Each number is 50 + 15 x the weight over the matrix's rms, rounded and kept within 0 to 99. Layers, rows and columns count from 0.

# layer 10 MLP up, 1024x256, rms 0.241, rows 531-538, columns 0-63
49 79 26 35 53 25 22 87 36 48 72 29 46 24 44 53 57 59 49 43 43 71 50 34 59 48 60 66 52 36 21 78 64 65 42 16 59 60 58 07 46 65 39 70 73 50 44 38 71 41 30 55 58 71 48 33 41 60 70 73 36 40 53 75
63 46 53 66 67 60 55 47 68 45 65 46 51 77 57 59 47 55 64 43 37 44 65 55 66 28 46 39 23 39 53 52 61 37 70 60 70 67 60 38 42 60 63 56 41 44 36 41 32 33 53 67 18 65 55 41 35 60 46 75 49 61 32 62
69 34 49 54 36 32 31 67 59 55 24 63 33 57 34 47 68 38 57 53 55 52 26 38 45 33 58 67 63 60 22 35 56 27 44 62 51 61 52 61 75 69 54 80 47 22 60 51 69 42 41 16 54 38 62 64 23 58 58 43 50 87 28 47
35 23 65 38 38 61 48 42 53 26 30 78 57 38 57 44 50 44 58 65 50 64 57 49 34 28 46 80 72 43 50 59 43 45 59 54 38 64 50 65 61 17 53 61 63 83 57 31 20 17 28 41 41 26 67 30 59 66 57 35 46 49 49 48
54 77 47 54 32 26 47 61 11 50 66 72 46 57 30 31 62 30 39 52 40 58 44 54 28 38 42 41 51 67 60 44 29 54 77 40 79 40 34 34 62 69 23 39 50 77 48 38 59 51 35 16 48 57 44 53 80 54 76 51 71 76 52 38
51 18 45 36 31 45 20 34 32 59 58 56 54 66 42 52 60 45 55 28 34 48 51 41 37 15 61 60 36 57 52 74 55 48 66 45 40 33 39 33 46 59 52 51 43 38 18 40 52 68 18 51 50 51 95 40 67 52 68 40 60 39 47 32
35 54 45 44 58 38 53 26 36 56 65 34 61 70 50 30 64 54 49 13 55 75 62 52 74 51 27 82 36 41 27 43 38 25 62 46 47 23 50 49 56 33 67 64 27 56 39 40 62 69 40 37 43 58 59 64 43 45 69 47 37 56 62 64
42 48 51 38 42 75 45 40 39 50 41 21 62 52 41 42 22 65 34 21 45 78 47 35 33 63 31 35 52 80 45 90 68 32 56 51 72 52 76 44 58 61 58 49 57 24 44 74 66 81 40 43 49 71 47 16 37 65 45 43 44 56 56 52
# layer 10 MLP down (transposed), 1024x256, rms 0.225, rows 531-537, columns 0-63
46 52 33 38 38 60 72 52 34 57 32 43 38 43 33 50 33 56 72 18 54 57 49 54 57 46 48 76 41 55 29 39 70 58 65 79 43 40 49 61 75 48 62 34 63 48 51 51 31 55 47 58 52 50 65 37 60 55 62 60 58 39 33 21
34 47 53 65 20 40 63 47 19 50 37 55 55 49 37 49 74 46 57 43 45 61 41 75 55 46 46 42 72 65 29 49 43 50 40 38 37 60 70 71 66 63 29 28 50 73 45 56 38 50 49 64 41 55 40 49 48 85 60 57 68 41 57 11
37 51 51 43 56 58 52 56 65 38 55 62 62 46 47 40 54 28 50 59 34 36 46 53 33 52 65 48 48 46 47 61 41 75 54 51 63 51 51 65 29 95 74 53 59 46 57 85 20 69 18 38 70 44 63 53 35 56 26 44 42 79 31 33
33 49 52 54 48 52 49 42 32 81 50 64 46 57 47 31 49 75 39 45 63 52 56 56 52 61 67 65 45 27 13 54 65 45 52 55 60 31 68 43 37 65 43 57 90 45 42 77 51 54 74 43 54 26 52 51 70 16 49 47 36 24 72 53
38 32 61 75 59 59 37 28 84 40 13 78 48 61 58 32 49 46 42 35 40 73 38 70 39 53 63 29 37 63 21 48 64 75 51 56 45 55 50 52 35 27 36 39 43 40 37 64 43 48 43 42 56 30 54 44 35 36 61 38 56 83 50 61
80 53 41 50 60 34 50 62 58 33 44 58 55 31 36 66 52 20 42 31 52 64 64 78 68 33 55 54 29 74 59 57 51 46 06 93 50 34 42 56 66 36 36 84 67 51 51 45 43 26 26 64 59 16 51 49 46 45 72 45 18 17 60 24
57 47 20 49 29 40 53 48 29 17 46 38 60 47 33 64 20 53 56 36 54 80 49 46 57 39 17 54 58 65 51 49 45 68 66 55 46 35 17 15 54 54 41 28 72 57 42 35 39 66 76 53 37 49 54 33 46 55 33 79 31 54 50 41
# layer 10 MLP gate, 1024x256, rms 0.237, rows 532-538, columns 0-63
54 55 55 60 66 69 68 62 41 37 33 70 48 45 49 69 30 81 49 50 35 35 57 37 45 35 49 71 24 49 80 55 44 54 49 49 51 58 49 37 53 67 48 61 48 07 39 46 60 45 68 44 41 40 62 26 59 34 44 60 50 75 53 55
24 43 46 57 58 51 39 49 41 38 39 51 57 42 38 63 69 69 41 53 23 46 49 38 30 65 33 33 45 35 66 31 42 48 40 61 53 65 48 57 34 62 56 49 54 42 49 72 37 49 60 54 47 65 39 50 49 41 48 67 44 29 50 38
10 54 34 51 50 28 63 45 74 75 70 53 69 51 42 69 76 41 40 56 34 58 74 34 51 66 38 47 66 43 68 30 40 48 59 44 48 45 50 54 39 67 47 73 22 56 44 41 66 24 43 80 47 73 49 48 58 51 29 58 46 74 42 47
37 60 61 61 57 70 44 28 51 72 59 49 65 49 40 50 70 68 57 36 10 70 61 50 50 29 27 41 76 65 57 41 15 73 58 67 18 52 23 40 60 28 44 44 52 36 45 31 66 43 54 24 68 56 27 34 43 90 66 63 45 60 75 63
50 62 64 63 54 42 30 55 33 57 00 37 53 34 48 48 48 46 36 49 39 52 54 48 43 46 42 53 61 56 23 52 43 67 57 36 36 32 50 58 43 58 42 51 52 74 29 57 41 50 72 24 32 59 44 44 62 61 39 63 22 54 65 43
61 70 47 48 57 62 50 49 34 35 43 43 62 32 52 57 47 49 53 55 48 62 44 59 33 43 57 65 53 54 34 29 70 66 39 33 51 52 56 73 48 66 70 64 65 57 71 70 63 39 41 61 31 54 31 48 75 55 31 57 73 57 55 61
44 73 36 53 47 42 49 30 60 54 74 53 38 56 63 71 63 52 42 69 62 76 44 35 90 52 46 60 52 57 65 47 62 89 42 61 31 44 48 40 55 56 51 67 60 37 13 47 55 39 47 70 22 48 72 66 27 76 37 53 39 45 34 64